Part of a small language model's weights.
Size: 16 layers, width 96, vocabulary 810.
Architecture: LayerNorm before each block, no biases in attention or MLP.
Training: a variant of SOAP for these matrices, 142M tokens, 2166 steps.
Each number is 500 + 50 x the weight over its row's rms, rounded and kept within 0 to 999. Layers, rows and columns count from 0. Numbers have three digits each. The size before them is the row's rms in percent of the matrix's.

# layer 6 attention query, 64x96, rms 0.177, rows 24-31,56-63, columns 0-95
101:581510557439539487388447450497546513426528476535510359474471513545514483509596522544434451505443473501528508419507437496506455538516410512458503430452541457455510475473430472407549497631456504529512472598545433448467495562555524502523514513404475527594449505427565525540522527563438515535
103:544542509509418537420515518461455512593450560493514507450444568498435405553454561569501425507558520496525488422522502559464529570445521503537588424361590436565486602460500407578536440488484527558498524556484543471459433512442470444561455514533509489535512449534529419536432491511508529479
103:417464494502525533483450477570507464482509544477505450547564451584530500491509524457540559512557479557467420512498427578413490495468508600523515376529547393469413515463424510477529397444586446526521630532579502598549494546472531472535448434552533514484528484520476450525478459417541479444
110:543493439478578413528389475561557501540465480463460428524513501530482504460455485468485412482502553530606470600446449576468491538513514505381450423441520563532462484450453485540489608437457531500512526497488524444400438458488536540535433598519454524506495527600545511424463482527546444583
108:586528589486503443483569552562586460516527528545511552495501443546536441526467531437597504447595482521530477460424570516467455523533561518522539527432494521544595518509469500386672536438438519429444485503537477471495532463551540506455526521476516559503494469488499478368382497495540488495
100:495516560587586522564493597487524544581516403436547497520460530446440434524465455540551509442533531458460489510451559523372543579498521505505538530541504563575492538567464472488409388458495493514459476482528473399580505503470536493571439517426516543412530425490508502442529538508509379479
095:551545575547338575515477450530450519526558514512424431511574535506478566505483422426588511471502441576552519461412523523460435565542447522476525505506566378456507427487510562567559436495539458557492526509453561453485469583483486510501488518561518419484471522487496568481479467568511564413
100:398431459475482401506501475535529624469474486501553450463486511518447314459523532487484457501584534392556510459527429542540498531501439569493455456620509560471521495488473540542426536560497457526461501524538565462495412495418598540510464552470481480441502514477515476447505442566485479464
106:561496487516436450508567494542441460471532523531642504595575422512457520461521507573509473626419445469470546447499453532450525484405572499532534554523527516505516476508437451449494534470481417535446524476560409456497356448467532483505478360545516506461461456498420452495513508510549483500
109:466435533579561472470552393507522514489460451489466574492471355505545467543411503557479520471508499575507432472463530527561491441441446545489423510521432464490443459492525555508457452483470536538472551492532522463588540538434377526518462445559492464465473445395532431512594536573550600504
099:546554422422513635554510536561484545568497510462536470478483449432470476514503517478527419495504532511587515453466482452485519520462595563472545451598497398474510417584552521583392449506534504504486527552471432483526372456463502525517540479459461463456544523469550565576513545404563465527
091:507517585505481443547438559512502547452487532496475414453540441577525513446472412447474484531448510440540570442468487527458470377485547566504487525525560422524558575579556563484624524482499530393479618541520475526527490415511462524448481448563477460461534487517557534569493458498528613462
105:485496498527488513470492466491444535480476541501518445548496600574589516472514453407391399409525529411500511490492482496555544483460463358562509533592490515512468463627444486504501475575530423573586507488434452515557428536427438469509501549522529538489426526504483469510519450555514397544
113:466587457488517534517498470497540466521531537468495434489575496434457472441515564532561426527482500546558541482514478331509553536501510499502478509555615414493514600559547373507446447561499491509489529524477501522517470519543433362540530463543426511484496545392547435452439412482459499519
098:523621493469555540527573485500505475494521481405468581588504454513532530511565459555428479575467551472533484442525549474430521500532539450475463505512540471580532549499446426485608570438519476540405558534436482499482561421442469429466480418521623454499439506525510447607568492471555503549
106:599628575479527524543513554507520532489545473570494562610508497485467527606536428578462542515417522484461414563495511489572504523494490552423515480481534416524534468502491545418431479513463524521465506532511493485469509371466510470465540501519512471468432578391491507545534455607588408508
# layer 6 attention key, 32x96, rms 0.175, rows 24-31, columns 0-95
089:423470410484578533626513428555414531553519470603548541490523518470552572562522537514483499593467506515407489562503563521510507478495543472448433503529517533508507564501488444526570573480498455502528414520442580468515485538378462557562466414464521537562497538463553510479538419565401508536
103:512522506473465481586498621452477348478403577461544595448456555457474513489495409468476557444528563516493499470480493486528482430535494470478530434452480416542451539510554514520469490444554534456514612436483510481467470448610495525547473529544509472514421563513535497398510538593594488533
108:434560460446508513567360450465608455492500446519578442463487459481466581500402535543526568544520504553559475438539510485521519406494484512496539474550634511476556448573504615518437425521565483457423445570504515542526470495463466445549469489441525494537446447548568496460535575522518494524
095:485563521490519498455552513530533542515495530494487501516427539545513557456450500398474637430430514458535568550526464428512387431512483413531549543435545481458486443508503423541498616516495585482525440527450415538567460430526487497560515388424500465477580448435481453524541586497518502527
107:515507549486478434550543511557454567557438413548457510536553405498590536508561493472547548529555559462487490455564463470487526493552466447435506557484455532419561511454425510449529574431488445478591584390496465403471520553486473498549479495532455505521514462396552579543514526548552409406
105:509589548492443450596537482495518473452438519548558426554495512521428450551486495564443512550432508387542513466556473465458396437533475549612467504509432503567482569496508530517496539471421484475457444527600552498549452570564600452481527440553464539576572455486530525526507398519484542453
101:507484465483538503519466461512470441523534494518470477465490517516521522581478472515416526463496574476522477581438459478488521516458439485606576608466567529485567443451477440498493445543487512400556585432431543462638455528489482536522623470461578463504446514588425500412576505434512591509
103:583556451491390656535521436549474536524460536456476561515447568433494485534521401472471526473507450512505534444569507444533471541500448450556450547499495490508461454576532520487531498494539445450433522454458523569510543473435592478584422403496600435425549431535433514445477452497527539500
# layer 6 attention value, 32x96, rms 0.179, rows 0-31, columns 0-95
094:485499389508437504532590524570561558601429458432490503616590469419538559520469602511533567535546493589410457548480462496515555573429489439519477516479520541542388552516490469462467460460469498527486496439469541495522483424489491522496538447489481431522468496513398604519496501537430491556
100:547451438486558445431529579505496502494573435492502558476533512456451431548520554529471476510388412413489574583514536466557449511456542503500489445530490491490525564468542479566583548449450480503549573515526544545558506593562422546473439429526507531468430532520588531508549359417519494560
111:517530518416407439482490615583516569470511507522600537379553443519591421503486506425559569532433460454370478514516578471455475536454539487456540454440478483614545551489475475498583524569507466522459437473515543521542477505508472491520412508478543543521497524521486555496567531456510463408
104:464547531505626567556425452395475468478525518481473443579552585451433488521567545434559503561483469512424460488486447471510486476557549573551518635481516498440411470483450545481541463530497446496561435464455602492499494472409534500549570504503481405556544511429498584452510517460500553494
101:538472506545563481473348541549496458457517482539493437576500532456520562420466429427401424460511460428499486349484445602521489495544529496571528514479535503435549573483528425457498488547496529426521463555454529538599525469473423467457489432515484476614482487467521546524522466506518546440
097:453528440468520473539545429537591521470416508424435472547485564523531501584480469449438414543480494549578499432505456515505559520432602525450567572462507532514526526466548556501471468414504542549546500596576483572495425513443538431523560478423465473445545401608522516527471568507468466562
103:552474509533622456496477451512522498515464484497473502520603433543522475482387516472486354568626563535532486443455540547437451475430483512537410540579536481537449509401455563489463445455449555476427505492491449502529488474456506497409589477435468493527492403566530551507450508464549494484
107:495537488591494500514514521569360506498472516464529577497568417573537421413435502469499501487543514500516507545456541497557562466428515486473426472569501482435510509558561430479489502450513476513421521570478435483476530582562604545527441428517531588437483618524412483550381521517504499509
105:506481470419502492436465457478576503428578463533557591476436552438527574575537510602462496593493531574501569437526456506552536553430511509520537532493440417510431482557438500552515444507510438453587522501515490422552424484461408540478521571588547436498417592492503529477410509479488502479
089:426479531603498566517445538500478446473507446453587509579467489543657516638454472420581406559533511571488468530451443546517517510455499507488520448528481432477485563534556466471475402425448526470436510504502448437515513443522399553510562507564471456483442480466532583499527545528506520493
106:491516448607500562487528435478514500470457415421471531488586463426463489496518538567476527460502493510540567522482597599389481532463522525512505416427555551480498600505536502503394451497481481492404526501449471441529604619480529578430542499512463571571468477490476496463470583503493448442
116:455490617522522516492511435511480442512564507521500530489531482562414437469504539569375485497506583458526500482525436497469431490436430483482457471558550426515512534586448604522440540477538433510450451535451490561522562657493453532545497453483469467463521437484468491472588516487624457580
094:485495471431450453445594556631463478464447546484568446553506415527464508472464536521539514492523471462557595540466401502430425484498525482490497502504475577514527389503511479507544573372563488558493546560417468595522500485561504517414491499606503504557511587465448433469530563504499469487
101:532492456594474481463436622429514516489538469555487489476393475488571395453549470511504414551430438475482522535508547388589532473505483604464457510442455420494447543579469512532476507553486517455601508496526495573513418449467562477506502511458477506524541485561587477601556452538485535442
099:443447487510479511549610480550517444497455557483514551572559480485625518438406473454555441451526608532546510554440474459470446517497436427436451480505517457483461505484477443562554457442489549510420560543496530443539545542483584437519400447490515486609509487544474482464393494557583519455
097:478443514455514529494582516500449508573457590522458485522540496458504436502449530577522545413518485565523524552461543437513398518540577463528401563527511439531438508562501505528470506549426468511585546477561430508507486554367452491533570529456499416560429518372604472474475455427502500503
087:518534501451485495489450539536487560480486561471576496491431497484461474579457463462377471586490522647463498552461551499432495541494444500503428411576565493447521492436487467630575502549492530509470447519596517476540491516519505446519457418446528607462449502591449487626467493515500482512
099:509500506564418551457536511530464491489406480447503482432522428534495527545501561496460587580479525506404420591450541502562392457444451431513498444415562443457656479519512471520472539496581486524505441552552495530473489480557433448554479470517476526498571527599464505472483561412530488569
104:571455501500416590452529548438497566477537476454598503428488519573513516506592523492576484463502517433542377501515440581456594500529511430508496502432484556455515524523506574506566449508478535419438522548570483582386509517524523409397516571468519508480559432486512515527559481415478464497
094:581489548500481497535507441479477461613464572453533525517434545440474540544497463500482561493468510440536537442467524552441562506515582574472442455513413581521338637486600481463474538552553490537581548453550483528454486454522490417465485501460562493555543516481546591446527481472441528507
100:532474525499489542530575551552426424592541529451608574416501453443469466508481512532524452576471582537552504461516449432520579594526518481491472451533422554559505549532514511470562490541406400503427475538462525434519580483460506452399530452484430473530523494455512467466447416564467511403
102:530563474460515473481584496525468480564478397546502471467543480430599476523470481439560585483542566534441596442424550517437508474517422464471450520448468476532494483556543448541544535549440533452661496466547500539350529462464517517504497455469516462524537532397513513520476463575470487410
099:432488482469530504472463498425513527492474453473521498469469472497550593491497581430519468345482628581463469495515498510555617494600570544548454522492496494459483445497622529570528434578557471426510530544574523454501429449423570544436487451499505480441531449463468563522479463508511461546
099:512497485538564456487465443549572499427515476527478404544446433453516482444474437524462495467461548377480529484461520504503512366530471575496523451673547491558511430499533486488524451500491505435477608508576534513412510598479513533504497529488557445570638459534527461502528550522491472528
080:500449477550492454510410407540538523453440521550539484489532454441475549441524509545460534542460559555460484434561512457576507493533486492491377560419443527561555465426378489421540541481434475538476494475533559488467557487481553482410467554580528537431425437564491530528509469449603546588
094:475481478400447560506494519463431524560490493497576428520495520492485566573449477407484508555538480496576414437536533450455495454531583535437476533453556542385472443442515435463521524439537437504424465496530535476481429620526398525512416465498536468461528473631512549502521462580467518557
096:544472562485502502490544523404471591504530502533456496579427493490499600383483459430386504480434519404573455508448524485565462581553539518483467499539501524521426527594490506471445616473478461427464434448522564506435541493541508450513483503537632487479516429488555529504440512544481529417
098:387503489480383466533553557508439474427549479468623451472491489521468551562466406567451528533506533422476491525556473569551512413466603418608432520506509474483545497543475496537584522386525530487477464463523455479495597526515501489511579507503579488561508451539431530513574459506540489546
100:501456585428460530565541530515496499571401509463574510518431502541474533495471515344481487465533461486417556505495439507541539393545592428533508565516505539506503455463469405509526542537509496528499461459552436464495462497405514581469495424510514489560540445450504523657463475579561551523
111:436383422437454476539507502507492536519549495484504587513497530488485476508528442457489529405479507478476490533568524481510595551521603540526566539527452385509481393540471386490459507564449569477497430491558402519470489480547451505415506476520619481523469439555583537486593482425479476543
099:589581468453543409564456556552507437507497519470504488587589450476479495572463553474534420375483411502560520460467516466542555315541552482503513451521483521599475455530481510503513445451473461489538446478460534468533470493400509527478552511543502452549486519466431419503509487552524457586
108:468519517512546594508465444462503426528528571539499508498515569431603502503534573494556472503514433528532555536534530423457593499489465526542548571498403457592477484535491506431479562573537453484451522427596568479537431452503552457610501394450483415459477523477561494491540493495381435473
# layer 6 attention output (transposed), 64x96, rms 0.356, rows 0-63, columns 0-95
093:521488523524595412426456487483447462543516620568566592507522543508490531461403545501443442536505464511508540489469457516561518475420389455539451580522475496504512541482442414483462421387515456506399521464555491484485541463454468537476420531397491481534508485603504494533400485540507431484
106:471501515431492537418429378455380468510541528530429485468438509380463569542466578495513534508413541481465479570535472527440421594534452508581603552511541485476530540480477526437482526587543452541512416541482435522566567570454561579548532467494508504474462434455482509533485492505545502469
116:486484400594586541449465490539476482489542443555359458495491523469487478553498508572466527469398504471476502574470467499555517494498507427626540448463561531407568492457450575574442456498483450442506446474540487552462547569521498449525542435492496345523485500487501468423558573527506496520
103:515555479468558591492496531558473533448560546402575537537451490551485518491526519455531466483493454490568493531499373471509468525444461528439471492520488503542476498475530531405476530440460497452459543443511426488422387529425398447510506492453536531451546564541547381437461465455587616586
091:531487458502539512535487585565485490562507517504401614540538472515497561525506614442470495438486487530434477564531431430464478531591411527506459403484559422484404529474539485530482485545512512540486581555567507489494430489503470594511482438610564518520540520558627540492555527454572536506
101:535604521480460513493477520487515523430453485489488515458466575521509616452570453510509553405439532498459554489420443481486427491502487527466565525490410461487549490438471499504579548516552548468518531391478512419601471530515400440438409612437557530610535540505443523444539554479505468533
104:499347497505519564541515448528527473458454541416525473512591511559447513482487455456550459466545492571486474480489381498455505402491425588581497511525471453513495568487506488528538523568640590532497537430364581427465450492528472528545502530474490469517505532497476481512545497572512483402
110:465503507546507554533541515519458514503491522456497490577468457513535423622492518545447462501619621464477470358482465527493451477470506436514571483459554491462524511542474488574492533485504534538542532473502462491458457468452544550529411544591512557481432463452418566425463449598384518399
104:467470545445473460386544556479470557497474485533515531450565565506476490443445511528522570589428447467497437541495520513506432416448481527576422497587483520403552439513481521518467569474503458428513535465464568491487508490483466513496462417440582431456566495359618436575521465467555537496
095:589499501496543469492539472507511526585569470489573534556460576497493570434526521491543549479588453515482501515527477452483495448444422486465472555562551507457432502514412387471485551470449507589484490397385491525547524430476454352545496427569589568506490417504514474502477412508494545498
110:561460522528611535528556475386543520479560559491520512432541471378515511514475522492484469583517526479511468431493549568532515510582532507397474493449467573523495428497460486584407564515575515569540438437503524494422527455501481528535440538478516471619571500543576496393447442467538545475
120:472463476478506605589376402507479499446413458456524468490513467455552423430511470525497532455531447437488461497488512604567503525460448474518508500454499478561465463509606469381439528557460418458571572464421427540424493533522487488479528501407473454576507463447500531548469466561423493517
100:391506456521442514423472477507498475477472599389495504411514500516449497511523524600571502505612606436414511498547489527577487529472532452514513537522505536489397442463487433506431457479464473492470373569618492433480545495524572480548467515463546438457487484491428521509545501548509416543
107:515549539516407526500530551468433463531565517465482513542519491509479494504421501539531516397458492547488460579532516455492433409555497535500545529538459423471501511478599529499484496529518486538574452516548551448521513635565369411490505505607439531498490399418422520437549463413458567543
107:420480507550541463545513443602488491562428554479460504527496436534583525530565494473545429527570506498487498499549474451507445488495466568592590560484562618500515571487450505588558514512561598574567534470602506560506496462467496547532465467461460531508583482567411497469583472549508443582
101:483471472482334433553446447522467423582478582537528432510409503408640507481398475487520460585544524489549435487530434488518467447510483492487519439690502523513497433517462493410521503532560532492488495444512500510436540529549515550507483529440461475440502512505524521473473502496493495546
101:493533456539600509433481407474519548536562535573423467510571486517550524511502429486471456439524524562545494433492540449457464508494452495519483445574554549573481586508460490540593560556560479480443415484511509514580475540506546527419510401561516573564564530417410510469593515588430460490
096:449524437521474590451526395401507488506558477485579590556472550442451481544540421564468489496478460450461545403527539514499523446429473366545563408531484505488483375542474536539550461456592468540422514537485524552607423466466556480487475459492488499540496525455493508479477543458439489551
109:508565566475523414473437422457503569389480445465510506513500573512463460443456454540519545482382498481550518441573581541421577455532537460477573498481470477516426525449485472540483522508475510402555469492554505526550577495524550506593497540562349539465489538478493482476596530447585461542
102:547551483544519513416520577491434535568438485489456604512497474451502558541403517444472461485482562565544524455483429579595499504529418565415472524443520448479519412481455484391555433432543467598561508476576560486553543565557517472448568501429489488473468572529484514537488478538545567453
107:395489583521588559538547465482480575445481469518392499378510471529552487504506508465514486517507474482543492559498486540524484538498578505499443528512425530481429537526443480376436404531566517611539545442524536425543578511528576492449452407500427484475490417563576485460517461539435536508
101:538408523474436581532520658445558490481473538570464509509490473437497507519468474510373461603524585462496561491574436483597596495498539581462509566510509556474564510552542462561509484469456496582445513581567535451441468519469485486460461496521465478433565454538501451463577491474512515573
107:536598498513573438477522584518515513547463479489577511448505463605526533530513448488443461576455433516489444456557524529452508522475484535490526520481540516367490599560576463487559574457542444500521407575412488472451441494488487517391463596574449493431573475454513521425519539514581464472
099:562486406512397545535536492500573477490517496419544508533481407462550450478472480509505503435457567486477401524571451462509486512462487576539555537476533490498517537575564540517413599432479492496536528473563571449499422538579547470481584561521568624532579514469588503482450521532419422473
085:542540492435493530472478496519606478610550438510473533518503475543506425504516488404470519472535453370568431462517463542511582509517542566631474510462486523483487499480479529527543526523518522459554506593451478332520467548506493590506491483510505467404509567506465446592447489544544602542
099:520665511417470517463516487490472538517496479509510495518498604466451508516489510621532532512479473535541442404505416414495556502515405503528589502459510531449452528512439550417547519452465425509530543446477498522497452517466611459455479486503462509562407531467403454512592469547425469589
097:556504513634459472560467572495469506535570427449561562520457495519470448555466463516450466485430509460534512595409453495533459546514415582565455489506464427526558454594559497514518440584530527557501549511541471534436498551378511516463496397564447515411452517450461509499521464502420436479
100:586490525477504578472536445547515490499522517491505535496407578495519505472434465491490600396496457524468501548535528585463624461531477467559577491517512533568513571538520535605588603495441417539526513482473426454502560445475503522591386441451530524433526508461461550515525512502429494596
106:462440509486466431414512584531500629406493464496436507600456440514531535477516511501535459467538542451431592447583486508545501461624451426515563501579504524513492561565466503547551541475413411536568497492464428490576469521490510549506404516461510476449521490517557481494585467545489413465
115:610475454486472386509445563545489448499512489520518498552443574538461516532359499428503587479480522466435526409485484543461475525515520496523489522476532500482591544488486540469497520523587414524517457476524434433611528517461395465468524487532446492379524474509604589566559544498493433545
098:524538469571477456455450561515515422440483500437526379392540475504496493516567537517526508505492503523524425532500445564459557509544515501474566574540505490480560531508506545512460460510449518468524497409499498512522488456477607549532352556547679497477511426604479399511490499553551454483
108:555553438491594529513583536565547579496513468622504350572486524481512513583456487533473485480492523478497461527542539486493472493495457567560446577489457587478456438495542416466508479470443527425542572385505484557555420589467418488441490516494446516466432569554536546459483449494478470528
099:480473518472506529480482502523508534499592474503440449352403457539454487483593451527511441447495523479485566472549454422468523547547523526438488348468507455526447467498485569510570520611473551549583551466426436563547409482545479513481517420598529521426533512497487491416495481505531547554
096:478465571541528420539580501588568508464497589413557467512588486513608439512585519525494422580483538530525489380504491453518595402529520543501541482457505464470436543599437515503499488419492555512476432441540521475441495423570536459428474524542488576543504445475499515472537500475427473452
100:489524556502459541539496452458542491516493554495522554555520490518462505379612499478445448493568459528582583423495438501434546533451455505420433530493469484506429442534528404438524562449613544567461500520450474436498471496429578598531478411474444474431490593504495490564483415529506492438
092:455483421561455450536486459456536428582414486620524474506545450439590500432484516509449471533495507489528523483463524559543529481454527467484462452410522457560545545393461486477500374488531491593420479474457494479518478526638559550491446560492474468514436504572464565559463577500433467441
106:490443484437495516545592453485492521492509567566599485494476480543477469512589451545599627490536549593507527484375538451487490510440586503484596564532459581528549532532462529560534506438491508565535465475456472568397543598482501505460523606491513515500464486516429442539509499547580453490
082:557510616521465511465620469484414483452511459556544530515503499471493373490512543534489478522493492598492471476541620444485471451561485469573390458549448546506484458567474548478498591598517487515485545400490461521493584474526540506482585435557540459466432409438450488484486470491574535512
090:490529479497396459505485521476511507497558473544519488477371460404546491557570472608469498507483505417504583521557542438583495574521538394454486471517502551486490456579464532461502548465462427418580470554515417529544499503397605557546510450519504492504484482517541453549456541412424569550
095:545544471450491454446499538406615506513546543550433416447556546499461588428506408443508517477449451544507543519494551488478473459581430546482456484427437445500457516438400509445592451448441546563560403515457503496580549500487541484462546454559493479546570538469565493569502547437567526514
110:616602453505466491616555483486479467475534554471473458478475435508581561499540474480486527402484501539490477480535499487468504491581514558461563519451525519531493498470567503471562456500427492593529530619464567374509608474543516444464567611486464586513559448564492544446553461527536475484
089:562535448414510502512491477544462498464515511507508492547565438636416511578545483524420588569507551520545498423558511548409544432469531515499520486418527551482493418520466602562581516562541453469492445542437553395448544526445570540505465459426451451522529571520540479488541580530543461477
106:444477528477364462478514478635429454612495559541464428561511516539507482454495516454538556476536565553442483549462473434493470378537536524561482541546553475451539577538509513463544484465475539406511484592569460536569448440468523477522527455609514508416526548535466469511510429520479425496
093:524475400477490366451545593493499475475450519526472501452402540503414572531490527485515472536587480457522447483524536413493464438483568525474431531488466479458476500462434485552572479472486593464350501537493569431492494434460514425503383489585505493460475534571456500487534487451567432458
091:474499547517466530534524504495438538537486404568454500545517567539568502556504468467437487433443522623483425542462517388470571502584472500431536504544459545534522580519477478448552449489549455572568569448487519511476504548404447536511462534551412464411489423481462586432396521428510553516
094:434351470436655495503493362546495525534523428463421483454404502495479553418534480467531517598475472546578512461548542553564544491487537544549544550498565565494496521453476496537548536468402520508487524513464490571476519422423548578479505473490544513514501589496513516460465537509484501423
097:584508522531392496540525517453507440501627476463553475370537481542421546521461522539489559522438503521538456477479496549506534427455554438499471590489520424492490423478594497416486550545446426492522425503437495460479506567502361455438502559578540492460474486450577471449501472488435544463
102:485494522566544567475538418415582516415544494498562493504457493534399532566602523496409484516498415437478466547413526544427546503536551474568541493333446503448520488468559494535491509439578518497533490560540513488517428431479538579492377434460510507579458481489489548476510534510479528483
084:497497508506504620563538557532505572424400461455481526536408516443538437494490529512524498465493488378491595498517544540623430466508569504478510494409512470481486455495498529442436409446443484605508517580563497522463579423525531427502527526407490456464463522463551553482505439547567444515
092:532438465401551449537425508535465529537596474491550456551502440476532448449435555476487457462565495503508515541464452458504512559513573545475526533599482541546471535532458452463538566503445590494478501360471492476322505485561640492578492515552493518480483456531492496428507477573501510447
096:458526510579501436617571539509502392544548507587546423564434499555514600515474529507456444495580452520438541513429512501554446475452522468466472443497439513514493489538527453485572495463507402563497581460426391492536504455464468546454476493556596413538490491546549419540494439544506570467
088:454589457457528591607467464489560568385550448580510443486520547561535438489568510504457453505609491489493459466460536468442487467462522475548504495451525524482496494522570421597368437479467388384493541543427431489464514536478498535515427498469505595512462448494547471512526521509499472524
103:545554434572415411497404465458543483448521544531465527481507569587472469425496448556500461510485480518479579469491577475443495482510491433534551448513542503570484420476520560581504542455401488478595451474443504573466486537509480503456471560435599396496590597444430577531526494508518450523
098:479545490499581506524413437509533485462537491432462550489559488571513425528589637605438547429511426528521490489442500509444541406498507478529509410504492483411396539514464543485537548522473446473487560467396516490599486443576526564435486437479422532477471527522509542529505528598450533498
095:521508520539434491485531447554471504522557569572456530634538609409432436502506471488496517490617471396448515523496505468510621508538531529534486444512452499638514493477457536535531510475408532472419536442480515504520578500423431478570483422443505503470463586507495427498537517505430488544
093:480565621475492497451498587538437481496439538536484495477566526515541496519502510484469548569541404505528596462507501464485537568449552419528449467509504473460457562537619560435537502543475383486405480578476463527521465523477452561522504428503537421410438420490455528513487527496597617485
093:458525543474498486467542553545479538456514532375549466449526480523462525498465451561500394445563557523536545463488498512502382475435446563536444492602570514541457487518585524493597480475558571552511496411492536644500451496524448501626523566491533555499498521442514526467506497489390454454
111:458430516517463448490450503549544532458510533533492497485529461481608484537593534473538534439533582454463532612414565552488450442458594557428420534523460400549517501478574548564443518569599543493469451532563428516492545537498438507485528478451527525427506433481510468520399540432595499473
097:477547522532484541515506473518422446528469510549523502505497616458424526618513508513576553454511461579450456422614567461508409517562550508455553551505491546481485531483532597451468545474574517495499491549435502552472470557622435524538435578484534499546516490608531428491521473506611530560
098:549590479551416457467462489502509489499510511565493580486525448545602508505531531490540401509623478525450495459480487392514486562537511470455511540492479518439497446433461466376406447498481544534561505479561547519492460520560444506345470550458467527503476576554602521505506472546601538475
102:500527512604507550525432365520466463533510499500465485446510562542458433529469444491526518589511482533583439599477531501505494613385544535507489485461517469511599444400582607517464473517622538484399517530487552551483528522522503459504541483510458514554427537543440522576453534472498487463
098:489479504486419570516462419505496542494456456497557481438575399509468599461536460513507447543477551451537512565452421454431419450478503419453410487513491508500457513467527501488525559467435637376460511510442602456453491532472563482497446531529499459514487484453465500517382413492574469435
094:459370490461564595448452421477553586553506468586461523529502477473464507451501473513491497503553516459395540458526502405579430543399497517504514463447568549483391469519511470553439566442497465562460560532502515422471516532524401536542486511426508473443509503467490642506523512493480529425
099:427516510552405458477471518457484462519422566354455594451526484590406425395520534440428486510404466530509530533510497483579541567448534510487615490410536502464554552508453417562485544551467528499489486571521512451470532444480527512547489524529512488561503452455442442558496554536519563490
# layer 6 MLP up, 384x96, rms 0.341, rows 0-12, columns 0-95
090:480553463506448464478450474536557477458525424493510426424493551421477511490451477535549588550506524662620509459512540510477564540471565445479427455475507438459418491604524552512426483474481515537447489510510423498554510487519461483536534435481549487420549484615504394578548512560460518549
113:491499429422523539527494596526463535488480544529438459481490454530665584539522458430482514434553516521460405496438355537509472519448488535478526528525622502515485416496484517467523489442555436499490455491503458521508426519542509409609475544487473578471490553579553547486465468509468551418
101:427518422585457511490560520552522576449497578465517497500460538478467469544537583421369543538527544488476528531479547497358507417446506408513469485570515405504416499467510439481557465502607519597527472466490505391452488491515466520564503480539573558506534502483507528508562524463560505409
108:463493533514494495493515530498417503528467465416504559466493452511462575527657404527486486488404459584493539494521549527485454543553457542527567509427504448523471532380449509563511478499406443629537539563494498416517423619532445446529471504526514464540503469434524476499425527595512501478
093:516490540470417520464549525541437511430509511459593423456500544423450521574462469506551514507481541547495541572478437483658435466486397500486492563600493409510497428547529479494541543425456516530440522465532504517481583576540499502541507451602509486496509553466530404538542462593495466600
093:446604614471534422476434481401511558483541499432453540447580505450466521462522440548437444518476558516552504508521383462501460499474519495554540486487563527555415582526396531507506497506554375512550530572558456467477501454532471582509630435439589485490518530479513486535488512502487472521
089:407521537481494433538578587538462532462428561486637509485498504530500530398524545512525568480549456513466528481539358474590465552538431449432516535505477535473568516443523402502439483422506547545406384484547488520512431524479459500515521506474534548541535541546399506477493501555482570472
102:492467582534619485536458560459544505492500497447508505503575581533574490553484532514529481505422501579442522499459492451474484538371569547507472500461402437511503463448492448475541465526462628498419519472504611480431507658575544541471469541499544516498443463540539494537410563525526502507
101:430524578523561436505441548474432558480500629465464414457590522500500511495407561534543528450541545514504511632535468556498536475483422541549455590456463577489557551535523501464396527497374553460491493516517523502517516490484545499484464395474558513527583452433502504485557512417527471553
100:465495493466525519494570530493555463606385503546488410570432526587448501507476420558614589538565580509475482467470447530482469466495543518448460555397457510479501570569538527596473495488416486492468520482478412427483464445595448521542505466568514470604444452562480477450463470481490514493
104:512472575444439479588540551456486469537531542520381524444526537523512491469512573400511445552475512403527501511537497504471578465314511513450564440449444497560500480519478478554535593566449532538532504502434488494394526528519505513517446522495446535476549492535579568423552440592535500468
108:506520531460535513446523508465539486411558471571484353517512448452504604529559502491512547553477478589656494524534514467525582531457523485509515529523396549510453432405468514549507515476400538501504395531514540429500440549454518586575529604526455537574498504446474491498494494548496509452
104:537459526519496534459498516471522553436531390537568421523444432488469438513504377475595472484422501460461534442521555522585548521532513539560437454481489530486557571565459534503558482424486466513463498485459430479538487594546463508629518562426499402462478473480411478436483529615504556524
# layer 6 MLP down (transposed), 384x96, rms 0.338, rows 0-11, columns 0-95
094:582513418467452538377493539523464481483480479447450463534488607534519522560496531481508544511442541543502495531508487496465510480462499460542569519544506539420551511487531415472501424490467452364484484396434475473562467518437441566446456491529526409512583574444529529518358519453517523617
100:476567572573486527465545512485498501544577408542504498472573583547478472446515505452489473580434548467523475561514543430516519462461527543452508589547553497528580348553535533537491489565472525409489583509562516541539445572564429567563492547519562447496442477556566545527419462447528492430
103:548607589514503484367443585450506535509473461477458566577407565507541520486485446426453489526526532543469572390542481444550494568493548581482574480471513474445512448511479492434516525499526450433576469446526508558471424546463376436538476515405529511438552551504532500468487497433507544492
102:571548577573444455427556546449435511499484504498511448503514575571566614493489517569488442522443519538541494433474457521493595534516459472541645539549520504439530516501578460493519476441543615538487511571480524520434470471473439512420429504579480560533575489471543501615466538457492505436
079:550577444518494540541501463486471493469616468534390529569449497546472461532478410576442475440417481508586500467510546518392577540552553415476571481553511550533583565557476570547468556463577522521492479526487407452529510493482501539473522582473448545517543432537477406550471555465479474421
099:540518463499556545594455491470541484540466495500575472429533540464610582425379511457455461448469485484553533512525485511465447532547437542579486506432432557572471476568553524529500420456493414598404490354527500509414565454484562417503535536466478478562509493513441502484498533499489484443
094:540507515457425488496571517464576497482528507470408501426518450449514459489508457597402544479434423567464517582527536441458542426483513533479438534459401458525513508518528476574543484456440418472501484590460560531513480408490519572440445407559539512533554541478545581539433538446535490620
091:578579458540532499521483481529543498486490507469536555445438383468444522535485527423444489500606446476507447488598537449512556467643531506513507516376519532503559503578485520568517493553402461479514558460506405573556441478484529504529398501502508473449446533540524472463495556464386538437
100:546503455514462552456468526573526537462532472548525529435467482494498483620600567531467517461567501538594507477569487469562537512468604481401538461473478549424554508476487474556574404471453490622540528618508537583435567449527473466525502523552486465419506516570499511497508560511496543389
116:515452475505514533548494489444503425506377456486457457515446453500481413415413528509548583545506539517469526421487474594405455536531477497451477491476475550491492512570488505443369521491481536532528434502560480496431390389516416503616502485463514518537517550475461573493506495625530435526
104:482517520566556492449468477589617490529511526488561411570582501534495429539463490496561446540486376439466540422461500482501485508521593492516482534459513516477445495593544490400551409582600489451435485422472508508501459473487513480407438492483466451449500552533474459596484488542536503614
110:481445519493604495532543470507506407521423530451383554519429467403529483548469495480442535618539532521472566505473438517513520483507545554483508513406496411436481541517525541469530464548455458512553560493552422535531518483546512461429550440549557512517459642553514515451447586561413432473